From a checkpoint of a small transformer trained on Wikipedia: hashed n-gram embeddings.
Each number is 128 + 24 x the weight over its row's rms, rounded and kept within 0 to 255. Layers, rows and columns count from 0. Numbers have three digits each. The size before them is the row's rms in percent of the matrix's.

# q: layer 12 attention query, 256x256, rms 0.0641, rows 117-127,245-255, columns 192-255
# k: layer 12 attention key, 128x256, rms 0.0616, rows 117-127, columns 192-255
# v: layer 12 attention value, 128x256, rms 0.0587, rows 0-55, columns 192-255
# o: layer 12 attention output (transposed), 256x256, rms 0.0596, rows 0-55,128-182, columns 192-255
q117 095:118134095142097137172103136145155125106112154134142117113125138143137123099152129165127138117099105126130136097099124097169160145107085142100179098078110124137102156098164113144139109140122149
q245 094:102139127152153074142119141126113121066123103114102143135107124087140125106133121148142099143090127105134163117111109145126159142085106106106167124101129108131152166095115117106146150113110162
k117 102:111156110110122133125100135122179167110103122118118115108135128092125138127162110134100118109145064074125194111074132122142078136108119129137133142128119130132116157136113123143110135114163160
q118 097:155117110145143150147095129144153123146132113106173108099158133135132151148181125137140119122158186119150146109083163156136121138132143135124113126170112149084117128143130107152121134149120118
q246 114:108113143129108152115169112069105140141129094113149132151119153123152117160142121104119132136181152151111137114122104165069129162130147149140137182118121205088138113120175116144099123129157072
k118 100:151101135130115129143095143163142093131149145145154129114121164128117149129157120100106089158134143105150133120134094147175131133169096099120115113080130131164107148134159120111099158140125123
q119 095:105126176080119116097133135138128107145110153103180113165122172159140130165142128139140140096133165171124101112143118121122138121111075141098156146159174163140091149130152136105115139126150104
q247 090:132082122150177176130162156157129135136107109129155135144159149138113134118128150105110164108133135147127137125186116109151190163142098087104162118105148164146121127123167136141125171076095094
k119 104:090119133085108145124148136144113104148124139154141107134125159151120115168131092126161162134132123197146140136119101136094155179104101131151190152100179146134113128103140134091175129155148155
q120 097:146129122110142129077126121144126105130136115086137120136146129158106108189158134128096146128139165142116120083136119114147128120161121125123106152142166131132126109176089132145124127145125109
q248 109:133128132116127127136105143121157101107120137132132094154148135147137114120157107157131183133138182153156100111112165088104159152125165116123120125095167169155122121139131153147155146160151076
k120 095:139093104079123131117076136135080090148174130135143114162162115135157107138136120146114148133083115141169085094153120106102121153147121117117111152118124137127140149135092178088164148148153126
q121 099:111102127109110129128098134121140124156119145127169143172132143159166103142131128129097111160138164149130109147126143153063187110128117089130123179142170146144113150127162131123105119130103103
q249 104:117154147154094142114127120142153139143154112117130155130173173153149129121098128136130143173109152105111114106124116125155152108139142117132156149112172149123099150146156131102113116141136088
k121 091:098152134152109149163091122135129122168181108134126114133100129111140093136121121088134113186173150141109127103128151146100114163077111132139110140141114147131079143157125089156105110133136175
q122 105:123131135146147143091135077128130147150102129073150174142096118093124199148111127127148105078128125147153165141126130161132103115126143121137101133140116105194127114148144199148108147104134186
q250 086:151129129111154196149123077153086133101112118107178177103108111155090121143098148125100111122113139122090138150139097085162142084115136106136146109154115108145175103143100142125143113130117161
k122 095:075158079118133142113090113118144099113103105131121172133130119107116152176092145132144087070119116183109164115137137143143080161131126139151153130127119088122118072101106177134159159143089135
q123 086:156112139124136108165162132125158088106112159146184157175131143172187078118134107130147120106181115081113103126089153113126125152166141128146154149105138154107088126151130114158176152088148111
q251 090:176098080141114111111121093147125133130126122097141133132162140156144136148154164140138133152131125120159100091155182097074173111141136113148131165120157163129118102145135113113159119144126071
k123 109:142131139071127128115116126173165072140145117149123168145124150162123138120119179126119128167109144109120105163145139080132138172174176107134098163134141160117110128136158140144130140108147118
q124 101:157068118115125134144081111165098109153158133167131157088130138189135150070170129108115108169141116090115127146147126068103156122086137121125154131142153138140149073160144120133124135166130142
q252 096:123114146129115168126084156119100124133124071098121115069123109124123145081157106074142164121114100089097117132137106156119109120095121136112152099113150134145152134171155096105135092136136093
k124 102:137102140129130112109106123116099129127166091125131164161141138139131181129118126125101087185097128092128122150154159127095151120094110110085106101132108104131151127151109133176134122127144093
q125 107:123127136101119121129103086144163076154142160136141128153130171150135106179123162135123149203167150131126156128143149133115164138152144126103077150154148209140122134119135059123124142110140077
q253 084:112140143144104113076111111119216116120125112132140139131085134124122166108120166153123184102136124110126151131093166104065145167100149104131132151135130177102094131106149084122126160148133112
k125 103:180092120154112130157086138146134070118132160097107119150106104156146141156106139092137149189125173093153093156153120119100150119177095102110093143108172188125122103151113116135125160136136117
q126 108:107095112133139161180087133148154111138146117114091131136150100141107150140150149148131136110126122139130134103119173119131104110080096164144126123096068076184083124149125153118126116139134165
q254 109:127119100125150137113123121127082127133144126116104118119103144114168131174132145119095141087146134165136175154110116125166068120153154150185141134140086056141100109160092157147108159132104138
k126 080:110160109131169116083165142142174158149133114087132147099150152095125138076144128102120109148125126112104142114160133106155125183121136157099110111096089122148109120110129095132094141130146144
q127 107:129123097118131089097099117158144105118133113135088185151127136106108126104114124163130149104071097093115100126145129108162115097096134093113136080153131101159134126127105127113150153159136117
q255 091:107157125118160069138109151111118115077110118183083127141098086103106143140091124139121114154080105102107143138157141109151087134118157140130150075136135123114181092121104139126121140154140146
k127 111:160115145136085096103092112139110109079131123091122170100120138065113085119115106121093125125135109136121136097173117064177102124106115125165134151135119098153131156140086126137137150182139107
v0 107:140130092206139178137150161111182186134099150110134089148144129122146144124140100125139135122135112102159174081154118201114158134162125117129104140113117130157113125111162144130120132123116118
o0 093:124108124113127119144113139159121135116125127112122137113139138125119124194135106137126122133129158148124076123153107137116136146134106137138133126131161137146124106149159120150125173126133154
o128 092:120131102160110135110158107089122131111101117119136126095098116093095153158159122124116115103101111109123132123134131169154154146148145109112082093100103110159118162093157193127148116119121158
v1 096:130152099142145142148073116154152092163140098139160123093138129159124133120132123129082130164109139116095164155130101180124095107151135159142094163119119158091078156128092140122077109100132127
o1 099:135105139139157109126100133182168121160116077140106176089100107078143122099147133157114155143173109126137118165124104109155127168089119123129124116123079155141138078144137141142159152139106086
o129 113:145143149119124164108077127182145116149181103160101132131107143133155174133125164104139160134146119147139165110103083135128085075135178092116135136141178160146117140183151164153110122124106088
v2 100:155165159121134117093165110179180113122153130103135138143098085126146100103119151115129113129156131100125118144109109145155160179090146111139154172147131107134120160115096116170123130115121114
o2 108:164132160111128152133148123145123082078151133174147139143161141131122110079139158092127114138147141134126127128131147141072168136109126102123139137082096082128146100147104169138134151107115153
o130 099:131142147090153134118103161117152120137093097144161125094178099112152143128113140150157138174099147105110112118101138114116121163091139132124150157144162132122142111122093106152123084143103145
v3 108:127088154127143104134156155117112123121097157112167149121103132138144092152135157110131124089139100131142175136150130090095161170091098072147126126134126166142125103116128157111136133106151098
o3 102:108102118110095092133105091131133132142142112112148132114149124135118133128066101189148154147121099161160143092121121122118159129081093109113164114097149150174120133137126121136152101139122079
o131 103:129098111133132152131140128126115104123138165124145163113120163117132109113111119154147088099101134165157092113161133113139144139106079121095138157124126090180138134121154134125165124128198115
v4 107:168081083140206138142175159127140098135113124112111115108111122152160092085126094105079181131099124167093121112106090095116133112127131131130129117155117110142153161163145129141106138134134109
o4 094:176122147109135124154122139119178145117075092116106151123152141146117147155132139119090120107155143137151133149117137154115133130123140169122146129133100167104136092129114063117122133122093107
o132 095:151145119110128106173125106155086115124133108129116185127125134133120140116123117135131100124149130111107118177140135068140124100137113186105108114112088088146154121149125085113114135135167124
v5 102:091112154119140114122203132115082135155159171113128125114103123103116089162130104100152124076119130163103144110130092133133130128145151113167132130150109159121127109105145123119153127095128128
o5 113:046123119124150096104141154106187089123102101124187141151116106133101109141103115145128125159144137153132122131125122131102107166165124147132144163145142157109155156138142115115119108126163102
o133 088:141152125117098072173132125099131127160097156117151139116161111146121112117162128150153104137144176099140105127158175106151096107135075180126171159141146155103147047115127104154119113136125138
v6 099:159118094158149123111139166137129119099125119142106143174130125130089084120123098112144097161149092115118099168115127118109124122135137166099158127135150144133117149167122173145128130126115106
o6 100:115079098115134103152113116098109098132146127092105134112132123172101168172132081105111155115156152134131119133091082149134178110167134201118132137132114125077146135108134135115159137160110109
o134 095:147094069138142104145132134112188111106103076145130102112112161130083141134137135137130157120173104137127135137069109121119122164157128118172104095151134121116149126126133159116169122130086148
v7 102:133133125114102129149121083103169096126108161120125159142107110159132170121125081145163110118152114133141162123088159178131073118145158173109127176128093174118115148139165102157113129118166134
o7 102:148107113162109140106095104110123157113141156111109157133141120103134128122147168097148081130142115107071137097091075154126116080165117158126125133106139129131134149098140147119129107124153135
o135 091:118136124097124136111151134104087207137157168142170137114101143105137108155121094092133135123095120158085148070130059138129091123171130165136121115123106124107150124145106119129112151152134151
v8 099:135161138075107135104108133088149136127125117130110138167116137096117124174121071082113128154140116114117100138094140117133116134121133109093138130122128136149102161166119120136130065112137100
o8 105:152129082152141122170151136133125100118157132106105132178143118150141120084116128106112158144108149123149146135102085081116079136140096085125133129132117148125135116141121132089137144145148180
o136 102:134091164159095135113145144093130133138121154162125108147117182133136117162127069124115125150127148115123122133097123130122149114107114118141134138157098100090138111167101146060150142145131141
v9 096:107136142155178184132129125150149150166151152114135106052108115122161147109124081135159156119169118127142159110136103155146102148133131122128126160138122141135138088160134108133077133079112079
o9 095:129100125116164145118098136106148103166103140118143177122130155127137137151135124162164146149114113113160127107135114106122170128135164114167112171142132141143129169113111125114105137110086104
o137 100:091180136097147134154179103111116079146138174131121125150102116120192103178154147146143095113134097129148098127119094127118128109117113124108101120107172105096148116146104157174121150155119141
v10 090:120122041131123113069104139096118128157080134110092124118141177118109119115130098096130144141120096126130119153116144117126155121109089112125124145147108143087132151165099120117113130186149148
o10 101:140126093127104151172113107125159110143129157131160174098139094153116170147176128123110129117131117133128184159160105122114127105139147154127146133142115092154150123158147132135144079141126114
o138 095:104088127167108120128161139104109150120135123108133141121149116100109133150121102100104113123125109126107104139145135116120144123165142108169162114160123145106161143101157132105160117127123129
v11 086:102142107150134099101137106083158106090105120089139082140139134089119135125125147162121119142104157140114167097137164095184141146122159110137151148148138122094080153100085148087144178134170081
o11 096:137101113102168137153103167152175142107173142120158146137118099101139096095167140104085086129121105104115111144140122134115153074128141119130113123147200135105155115134139147155092081097113142
o139 096:118119087164117133144123135107174195113182161124132120082137156134090110138072123151116115100138158117136101129105156122104120113122100100141127141118102134107120121103104161119092124075128162
v12 096:126132119173072107134119133115120119098147106161153144126112136123120129106101107139149100137115080140109127098121106138119140107138152092134138117144093097157124068135147124142151126125106147
o12 097:129081129155186103106148163177121135111154130097108146129105150150127116161139132116092135135159154108139126167145066137114155096134125114133130103103121149152149126103185174093110125074149110
o140 104:171105121124132164120128157180121149149138158111151169118126159156139104124139094121099151106154125152141150128129088113131147174155137085110119118126133116113118128112170193106102135117118080
v13 089:109109117161102096112128142156111140100165146168177110140113153115151132123106132121143148158096113122122164128149120073146103166091138102162132096152161152143132154127135138155125083144135147
o13 101:093145114140077098111109126122149189135149149112137122120142150105095172088146111145113132156120158142091156109126162122142154110122105120156111129119088129157111130146108154090131124185134154
o141 092:130113148079147140142143099139074117135154106087115116131143122160158120154131135146144171130092127112116096094135061095112109169142115142140142143138143138099125145111121104134147094149147114
v14 109:082126111111079150116123097160131094121121137123147149087098158152152137124141100103166152159125136185119127120113135153134132110126155140139096101165099158142138165138147148114130141122119117
o14 124:146126171110143113121153115101147163135136147186082140125104109162090114118126121121171105132153111110125113112148075133154146139174132135119080148153097118099193129119125081134149139089117121
o142 102:123135112152094101143140135162125116158152178085116145119110125132137135156101123132099203124104122135104111168133117137122169169146129092152103168126147145132101142135151156178119143107159062
v15 105:166087127132132106102114096114128132162135120180123162108139166119101140130107197157154114161121118111153134102137157137115154111089110144077125156109125122123114130065131080114110132118120109
o15 089:122141085151124162157153135153113100116120131120154124089101135123157113099127161168111134105166141091162168124094128139130119142161123108108100128114137087152143142119152157159112123106135124
o143 098:196100127135145164138109114151121146141111135093127132110139131169154106092119145117128162130147130131138173146095058132132146104136143090101139110105129156149134136106107157134118134090095055
v16 114:125118113098138117119139129132148117144106134128137141123164110139132102110147142108132157152185128146126130112112138110117145092092111124086109130100105150142162145103134100160103091134117096
o16 103:116155169127142127152153152180125091178139131173102142117125118122134127124094126153125104044126109122149112167099117157111107128116103106116140120120137151093124144124126156182124166121103117
o144 105:086096120145108097130159147099101147116093126127099154136130119140139096137138133135179172081157112133104107145098107149157132128092124102100164118137088139105138124105145087110115139156111122
v17 097:126144167099136131152160135148122138136127159094137104151153111179137096084166108149118133096129129123126094147151098144150128109130179150160128119143089142128136158143123124158125165151166138
o17 114:101146134134171073106152110151103104071096134164156120150140094116114118099140159107089112109068102158138115058121108087119110122130153117138118115096174113063153148112116131143135124157141160
o145 104:144083138105155119153172153099171151116110132142173151110142140150117133120100158151155154137108108143100129095129152133093123153141116134127160124106114113155196090138160132116136122146121154
v18 096:121115143062131147097139111108088175095131145121130127117126104119124154130180160104120144154152130073168112131092127142099121101135124117135164122162130094124118174121138159144129161152137138
o18 099:107166114126098133135177120106120160137145108108135114134148095144069129149121120086167146142126130129130119110122148137129127136111144111140120147129134124163138157099140094107129124111094184
o146 088:135125106118120142127109145145098210095111139153108104107129110173079129082154138080129148153165143098141168134143132116104086152114171138131103092137137121170110129127087124138145104122151141
v19 115:142136120096123102128149122163134142104095119144123152151138127150125127119153169114113123122145110106111138132132123125091152146107108172132139153100106127129114132114127091143125071147156134
o19 103:123164157152152134146124123158119120120094094114146162100143143133105153097145157155165162129141118173156137147097101133106149148114097163141140118106076132142128146141117124169128117161070121
o147 115:117148120130120130117114117147123133085125137107072144142130106096107156101129159113178115143142091120128097148138143134162154130148119143108127110130100110166129152137124033100131142141123157
v20 096:133140091130107151113114199114145171105123157125128161120166118094121140108121164139138152087122148127149179126172137124129130131107092143140127095111110143133157091076129136119125116098076139
o20 099:088143116124127139118129112141079137104083129129173143130132100155110167165137118156138102114083132176177160124141137116079108141125114145132143089107151170158102162144134157109120121125161108
o148 087:114145116114109154109144138090102123109143126092156114157151118123143158103149120108153096128127101165140180107113151139111102115121140082096142153098121151126126160137138160137131107124132170
v21 100:120100103119080092115111084142186159126135133153100152139103148184086106121177133130156100145163113126121136142152115162137140129147140087116147082109128132099141168085127135137122092111169171
o21 094:116100152113170156111166118101156131127094101081132117110118153173125152108171065110140080155133136081169126132088096100092145168138153107175124134131119102067102106152145115095113124128156137
o149 101:143098185173133174094105097092123162133110136154080170138110127092095139104135113113154128144162127112113166121148097109124146138107161097119138120152144149138106144085078147069143125137129085
v22 099:118124119147140137109161152108170108124131097164121153136159136123088091114112162115109103104087138118143125140140127060117148167126108134076120046126148109131168163076152138139174134176153130
o22 089:137085126129120162142161122123105111088064128119109129080131138134150190183158115125107140092138144111191155130092144148092138161115132117088129150146123083126121110155095139112100138148121118
o150 088:167077134143119094177116115153130150146105129115141145119131124167134145127111125146156114122150155110161123175196155089166110135116137105139171119110121137134122130123106126108106156151115112
v23 094:143130118145087158133091101122140110111144123134094096105150107134108142131120153105189135142114130080100143163146141138162109087184087134148140077134129123121152092126131145108144134128115140
o23 092:139145122116182135138099164140094169102145145096113179131120148093112147166167076111114109161167134115125145087145130114157136125177166122136146180133124102186133123120106115098108135135121184
o151 103:103118112064138162101111104083117141132156142104103135148116154138152122164125118105154130134112108111136149106145125144129104104176115134144139177123080123096141120110159111098092174150109140
v24 106:145103108100108171079081113143138097141148116112117125134105113082137117171126121084090150098132086166117166134148095122114123142155094065137159099141127135150128117091103121136135095114145126
o24 095:107099108085139102141140117097110143108106140118161123134153123122118087136127095147116132117115140102122152117152097140175144158113093126138115137104119168121104112104074079120147115128138143
o152 102:071164132162105161133100039120119129131151103123172131087107112135140148156126117140154127105129147133115137099148141133126113109114138130158152132123160130092151106134086144137138137179143151
v25 095:095096178158132147121128155148155109163126141097173162121153103117146121087092092131179144101085110118110113110126118114177073131138163107126095117163105092160108108108112142135147185147118157
o25 110:111092137078087139110127151100141161122154149095139123100119102160135148130136123139129092166151113115140145089087163176116131128150173105124148155143118102158101161132110099088143121167098128
o153 092:135104136144184143147104125157116115138093119125136162110161105142115140089138124127113106137115143122140117177150107152120152162133125145120123149145125132124104151119131134177156173121141087
v26 107:177130129123177106147120124165134137141128174149092125147153115091135131132153103116126128137144130068136094075152128178129158155128139118152111112137121124132168102093133079135096167146160129
o26 106:146149107103139126105130145108169104140144104124172081146167124118126133116114131105127119068119161183124162131096219130108126143139124137158115139121146100120110136187134144117100143131114160
o154 102:123131150120157103093108102111133152112123106123108151126144082118129131133110134127125112139152121097106117161126141109081124093085141151128089117144097143095099155125131118169151079139152150
v27 098:117123104103135155163158159124166122159112139130157103095104114159118116120152129172190129101123139147133166130147148139141141173130123127136107106148112130150135146099149101126141159132143108
o27 096:139120089114118123142173119140114159146129083153115128146108128135147133141130118202136131151112108118149141109105195127115124126130105112131143090084106132136115140161137119170144142126116141
o155 102:132086111148116113126147161121126175129154170105158160114123141130148117118125123167130148073123134136131108136154146100136145104151117145118121114172121160148159135131119077127141121082089109
v28 091:115123112123145141114145143138135111116128149132124138137130143105144121145143130108117103154144080102141155147139136059130117108148102120121078126152127147126148134160118124109143120119171144
o28 111:145113169105089107123129099151097117164086137132102124098130137163139183124088124127127127177091142140108125146110068185106151098134093120170153174118098098162145107136105092100133159177115146
o156 088:155139162070112112118118136118106136163158129093064150148136159159141110164106102135103155115146136073133137163127110130147122097129108138142140117112139137116124109142150068107131114140112130
v29 101:126119113113122086143173126140157135147126113146146143137166149101149159140139149135128120127119141084114112129127110137142148102162130146115152105151108127118156147079125051109154120133139139
o29 106:126169104087121127118159110115127120126118113142139077101150127131144109123189120128113135111114114129102115146150115141146150183074138121179119139136129106076110114129114144121118109157122138
o157 101:138082132122144178113095126125106194101140150125136104133132122089124167129162100099133140157128123132125102116129130120124134122152134130145177121141129120127115128169146076113129120145119118
v30 091:122117099146069164136114079100085151114105139134104126127119190150142125123143148111109112133178094131153108129132147135117107109123151128111149134106155148098150170155147133119130158133115157
o30 109:104163151184146153099122130131086165122113155115150139128120120127107133160134128157165130109105125095116122144122095116106118113140126139138103144146161122142151142071145136149116111143132090
o158 103:114148175114126113113148127164106152161144142069140137130120141152154071146152103186106119100137157114136103129119081173147142143160121122134126119135126136155089130125149130150126146168071117
v31 108:174080099133137082139160126118087103116131148096130148140136143125115111085161146141154136104104151144130123156155127072117148107109107091170158109131088129141151136130135135130122123117158127
o31 105:111125132135147075143142126168117132160184152087170101127141153150156138065122131159073166154159123142157095119103117131149125146083145139165163118157147155123094139145154135198110138103135118
o159 100:124110112113102128156147129110087132133125183139113145165128120168153086092098132075148078152107137130137112132131136113137128133113095133115136106102120160158107082102105082115149136109156162
v32 092:152151127156107150128176144145135128131150151134149163102106143101140147113136126164139133146104138116177118082110117122120121105161140110149109160145119132163120131118143113134148110100121092
o32 096:103073114105168135156108133120136123131144172107169086114148118150085117123082135109098134097131127148139099122101165155094150158139136123145112144103132118118152168106098166139136121183110133
o160 099:152121106154140106164157125101111096077115158143181133134116159138123097172137128111088142133161116117158082115130143104078184150115104075089149120126139107135112141083163177134168143132137120
v33 101:108151121153207147122133132098175136129125106113158164165147138119172111113131119092107112114140135126108121109136096137127091131185125137134138141147128146149149089120154156119142143120144121
o33 106:119107120126138091102108160141133157116076110072119080137154126109119161121139132126136143143079111138100122090116137145139139113108157115113169141152120118160137167144161129127107153148149117
o161 120:153125106154146112103137146117120131084106103151162118123140161139116154125093108158146134111151133100111181169158141157100165108084162124088065135111138122166135143110115168138113112142119158
v34 114:168147130128181172132090189116171109140153101124129155135156136111095127114117104133127113133089147107093122157133110167167086137117146105179156089161134140148156126112102163148109104143132152
o34 103:122130119164078115122099177169143153156112130129136111157107102118141130136160153148125143113128118134116110107103137139102163137161116160130108092124107136137071149160090093108145152119137124
o162 102:123157129113142142105102132132138100152118138092133107137137166132139123140108106151102091078117120136131154163152140111143136118171125153150099136147122112082097099145121178160112124099114188
v35 101:126123113197139153111174170139126146151109102132102109154106117116139124138136145109120099082115126081120107136100124148147170126165161157117127152154109085151132138088125157136184103100135110
o35 107:112141160069157138159156130080149169136135141135130092136124130149115143131171101118105147154143137134127100092152170116129132174117129136124131214145140117090127114125120107103079099139141146
o163 096:148103105140112115163104167105125131149094134105147129098161106152159132130148119133142146159120100072114118128103163140114157135141132149158134098133107145114145100111144131156159101150152134
v36 112:136125097098087129116127088117115126088136116090087165108172132127087131111121133156137105120117154125150130148111101163117137161123155158159116099083119106154160141112113150135158098134127152
o36 098:084163109154106134110150130135128165136115136124127113141110159098146133080100152124136130109155094103121169111135086112175190114178121128123082135146119148094136129145100138079083146108112131
o164 106:129120172120149107138129202101085136141098101119073135119121163109143110076128112117136111144155122118150155144166146132143143149118125122119136148169120151110126138123131121090130130116181100
v37 113:136107183121156127140142177118119149134152111103101079147186151140141117118187141096099142101122149137157138146128107131131136168132138119162143113148121147096107153120154116097136132102133091
o37 091:147123122090088101088119149121113116083149106170173130146114147124125086119190098069114140170166119110130119148131150152095146145101126116152156133168152115112089157146123081139123136131124135
o165 114:138124111146125135128164151089118125133114133186140094108152149144125115076162122153124064088099135103129119140130137125088137134141080115106111085122115097165127077132150149151104133177102158
v38 109:099112130147086195171090133143130179146130118126150158090094094154136142099112101124146143128118125119127072152110098145080126143147124138171131152131130113091168126158117094110142152117099134
o38 088:138153117142105129145129142131114116135129142115114137124155123124129122179106138124086128147117144146078154186137160147100158139156154106190128121154109142129153149123105098134124091129110130
o166 104:183163147122153132116146148172167114106117105145107177117133141111126146107113168124117094099163120139129132136143123105074140118164178139100066096151150131148096132160138165155096145102068107
v39 098:099122149136091130151177127118072105116107107166111151182115111152119124120114155164155114130098132138112124161121146110128148115109114144110121133128154098128139168105088122080148097172149156
o39 100:145118175115131131122110140129096167120109102123093156107091144142119153119156119113129098146119134141122128142082101153121130138154162160090105088148121160115138104164134109119093121153106121
o167 105:140094142117083099114122125170083148114173132117063121133161145149110132113135140137136126138153145126157083167118114125137146112172126138125138137164134157174101160139138072083141136086160101
v40 107:100163166183140182098075117089120121158178117154114110116102091120132129139102126139139147150113141103097119113120137155104106095129127155132156184125113112129133113107110171156115123167098132
o40 108:131068090136100108122127151145164107153123142131149094122178120096149177121130137082090151123115123121138113133100182090150136130152096126125153158134140145112102117099147104171134133099089163
o168 102:102182111098172130160098127149151123161163118129118117143141091116098127136131146103148119151080167062115098084134125152110103126187147137100103125125138180133097158136124089205087122117125159
v41 104:152123110120136099158112111103129094115118147129117142112125119140097120098098104122079120137146137140115120124147146134108105113101094124102116101109129104158141119152116084142151108096134161
o41 104:116188133160150149113134113118117133157101107129113130127139141107112132151103144119116101119131166123116191093126060147153129137125111114136094121123110152150114112068142129090130138164102083
o169 099:122123125125115092112140156133078115114159094062144148131172149112182163106119114149102095141127111139118140106151125125116115119097142137152111141105144100166105138145160134093152126122122178
v42 094:108126145159157068096139119170104115148116122133137126143092105105130171131088123174118150109128116136159113136099126129123144130148151080081163125151115097093135113095143128107131130150125131
o42 103:132148143066131106108089072116155102073103140139133091126109132101114125134102051117142147136123121119110096141109164142154116152113137113145162128132125112137142097150096137217120115131153172
o170 097:127145144121091121102110103108136118126149110105152118119143119076155098137129154117105131150127136130134118134143182133125109063154135123117141122129123158131107145117150128103147085100131145
v43 097:147135155129114122124189115146106113093114100143117086134173095149153145160101098130112191140118151163130116156136121116111124104122135132121138178142135167120119112149097136099112131159111105
o43 100:133116134135155174096128081135128092131124120152183124102113116119121129143144120106085149131126139097128123111086102142152152123104128140135120134133141141168146112119115140155164110133129113
o171 093:148155104156147114119139124076141112118141083129157135139144148084114101156089168088121168124146120179119099116122140133116192128128133137125141177167138135118171166109171156103134158092130133
v44 099:105128118130096093140104127102138124123117157141125133147110154146142110131147122130105120150108128194147143133129128081120158123161098121154098185112159144096100060128136150115109169143138134
o44 093:136143100164117119124167150148136151141151133128096124121105124124138124169110134175116183116109131092088097145108132122131121130155127119100094125112127145142151098120143078151110136094111106
o172 093:156149113193101106118142125142105157139107104121147095118128136130144149127100156156129134094099141076110131122137120126148145087134137105111122106113083122144109180106144133144111134110121133
v45 105:145128179117117132075104149104092095124150135124117169120087113085140151152065063145150095114130127100082139141109152138141092126115092092177122145124170166139166152186138152120108157114142097
o45 107:167101103128142081127147141155166167129124105120149118136164123108131114154142143155129146122089099117123086117102175177147131160155151167103165082129172132094142109100114131143152159118108088
o173 109:093137096081126084108139131129130151146150161125142121139140130181137119179116100130093090108086164161125108116162155103114082076164130131144118148102148130118115080140143122129100143133117147
v46 098:150127167083093127143146091144121107146108116134094120137127122141138108115116165116149148152126114106133098133108145148091109166105156147119103145111115128105153150114140157143088123096153120
o46 111:070135150119140113149141151129124135139130113072167103109141121154134114099146160151107088123155142130125153143155136108133146144103096110130132130109127113179133123077159151147123146135109146
o174 103:136109146129152123125143129112174145098109111142090158094137155121115125107136174122141150161139107123093120103134060106097177132108155139086119127161110185105174101112132100081151119141132062
v47 097:112145168068109134136097114104132140115100105110096155110117135121075107146136135176106119106119128131080146130134126134087121127111189171183120113096129123163134093136104136161154143160098155
o47 105:117185125144125128156184117133128103164124098159072162098132178140173132135114155101131099144136151152144136157107113120080112130193119161137134128103133122139123140128118155105133124118123126
o175 100:146134151119149126121141160098221102160168165097124136095130199067138127104102091116111090124094125115105147091145147133148101133147127119147149136102150124124143137170121143121116118131146169
v48 101:150108114139115122140071169132137162169130126168104113089125165116146134130118109152137090126160119106102099117172136133162120107078092077141163140115129114126171138147151099126154119090105169
o48 093:139129122137106129162119156135141110127134172117088099131115102133124149156144137099110134143101123150163101128157184131132118130127139164107130103129129098138100155068071131124140142141128164
o176 118:144131118109152154106114132194132140169171089134137119118139124148144125120173112083063109111145119139088125156107117120135128130128179123146100151087178169085080111104145136163137119111128110
v49 096:153124162124120152124119108090140129117088109129140125146102152115148153117077149139165111078085094113161098141115133150101142149161153163160155096135116151117129099105191136146177117148147073
o49 112:103113114103066144126143120110095145110117083065136114167135139141150115180129102122137156147098103095119114111085151085154154147106122086152172161146112118154084134147139118113143145171127165
o177 104:095106157100129122129116111123127169108126121095153130116134112082139120132147139124113112184101123121097127112148176142132146113123160152147156172092127168142129148132096121095127136104165126
v50 105:087140128108134109113115060111155120129122116134150129111169134139109117115141128139122120154180110122147129140126140139100106140137146141115141154098118106074131154127109157130124074113134150
o50 104:120123133163121126149158098125118153128144104139112124130136118133139132142180133112139162128126091142122136129154143137114174108140135125134122133117168128175137112110150151163122102144131117
o178 100:153124166096124112117088154089137143083137130137081150139085151091076149115130160094166161153152098149131113123115129139068113142134177113137129135122158141104177107140108099114142132111121109
v51 104:103141159122143125163152086122130106104103100157146125117125158150101120113142191098105126157106149154156114137142141079126176129096162092104117117113144120136088138093129128124139122156175114
o51 095:114098148100163111143099137131109115134104124165119113133129123157128144116116096120119104121154130123075133141143151115133145104114117142114112146106138101124158151162161147171114155131084186
o179 108:158091159151111106124095097098126145129149169103097174137107130132119119129100142121136171139126150134127106160109128119119138126120169132139178127163129141137130139116107107121140123137120100
v52 094:127135090139105136131112123121102153124072150106132104124133162139138117096150156131123114095071094118114158127127165098135152090122124115131125124156113125133128124119106093124160125133185099
o52 085:109117093099114108158130141108145145136139110108161137139143115112113101116105121168086146132104170105082115149167171143156142170118105119103149179106105103147134096127087130152146113172146150
o180 087:118069103135120105123098146090181194110121165107100110137125147119098114126114125164107110128088122086126082177129147113135120121176116146124106134125085127143105115105098109135139086140114148
v53 091:111142177145152157126114148132125158124150133113131166143159111079123121133116084134137101095090118114131144106152147101163111136152130103159094117101151095168105154153126145134166185152112119
o53 108:098083133109107120118134122108117132101094127118124125125137119137136141128130093118126107163115153100142095132118147135079158125159119129151137119139140107164157131148122076137109150177099114
o181 097:153119096137085110140098148109192104108057113111166102114143100153114171147104135166125145129076180130137141134121167110124128105101091127133117153168153161148111135121100132107111156143109128
v54 091:106126114142162152127138116153118138149166110164137129108079111111087125154126100068192130127114106105134100138090099128105131108135180131128129124106134156092141107131121118140171102117186162
o54 103:131090180108151147151113100109150134120106176136117074127138143106133143131138126138125109156151157168131094112183190109114172106119144096145144168163108094128103133156108132116115154182120160
o182 096:126122159140158121124151080073120159106127119092148117156145166137093137174112098098111092158119107085134108168130126139135138138111156141102101137108126127130139170112083129121106123120145142
v55 102:140117178140113157124168184161151166098123106124092142134098114105127153105162120100183078104108147090105114159120113153145132166129150112127135103124109145164150066121162107115112110118123107
o55 102:132130144155159130114114149138133105136136130125139073167121095129142135118158106105099196146114138112091110109124146099111121149150096111130086134149153151159103171145167138102122128125127072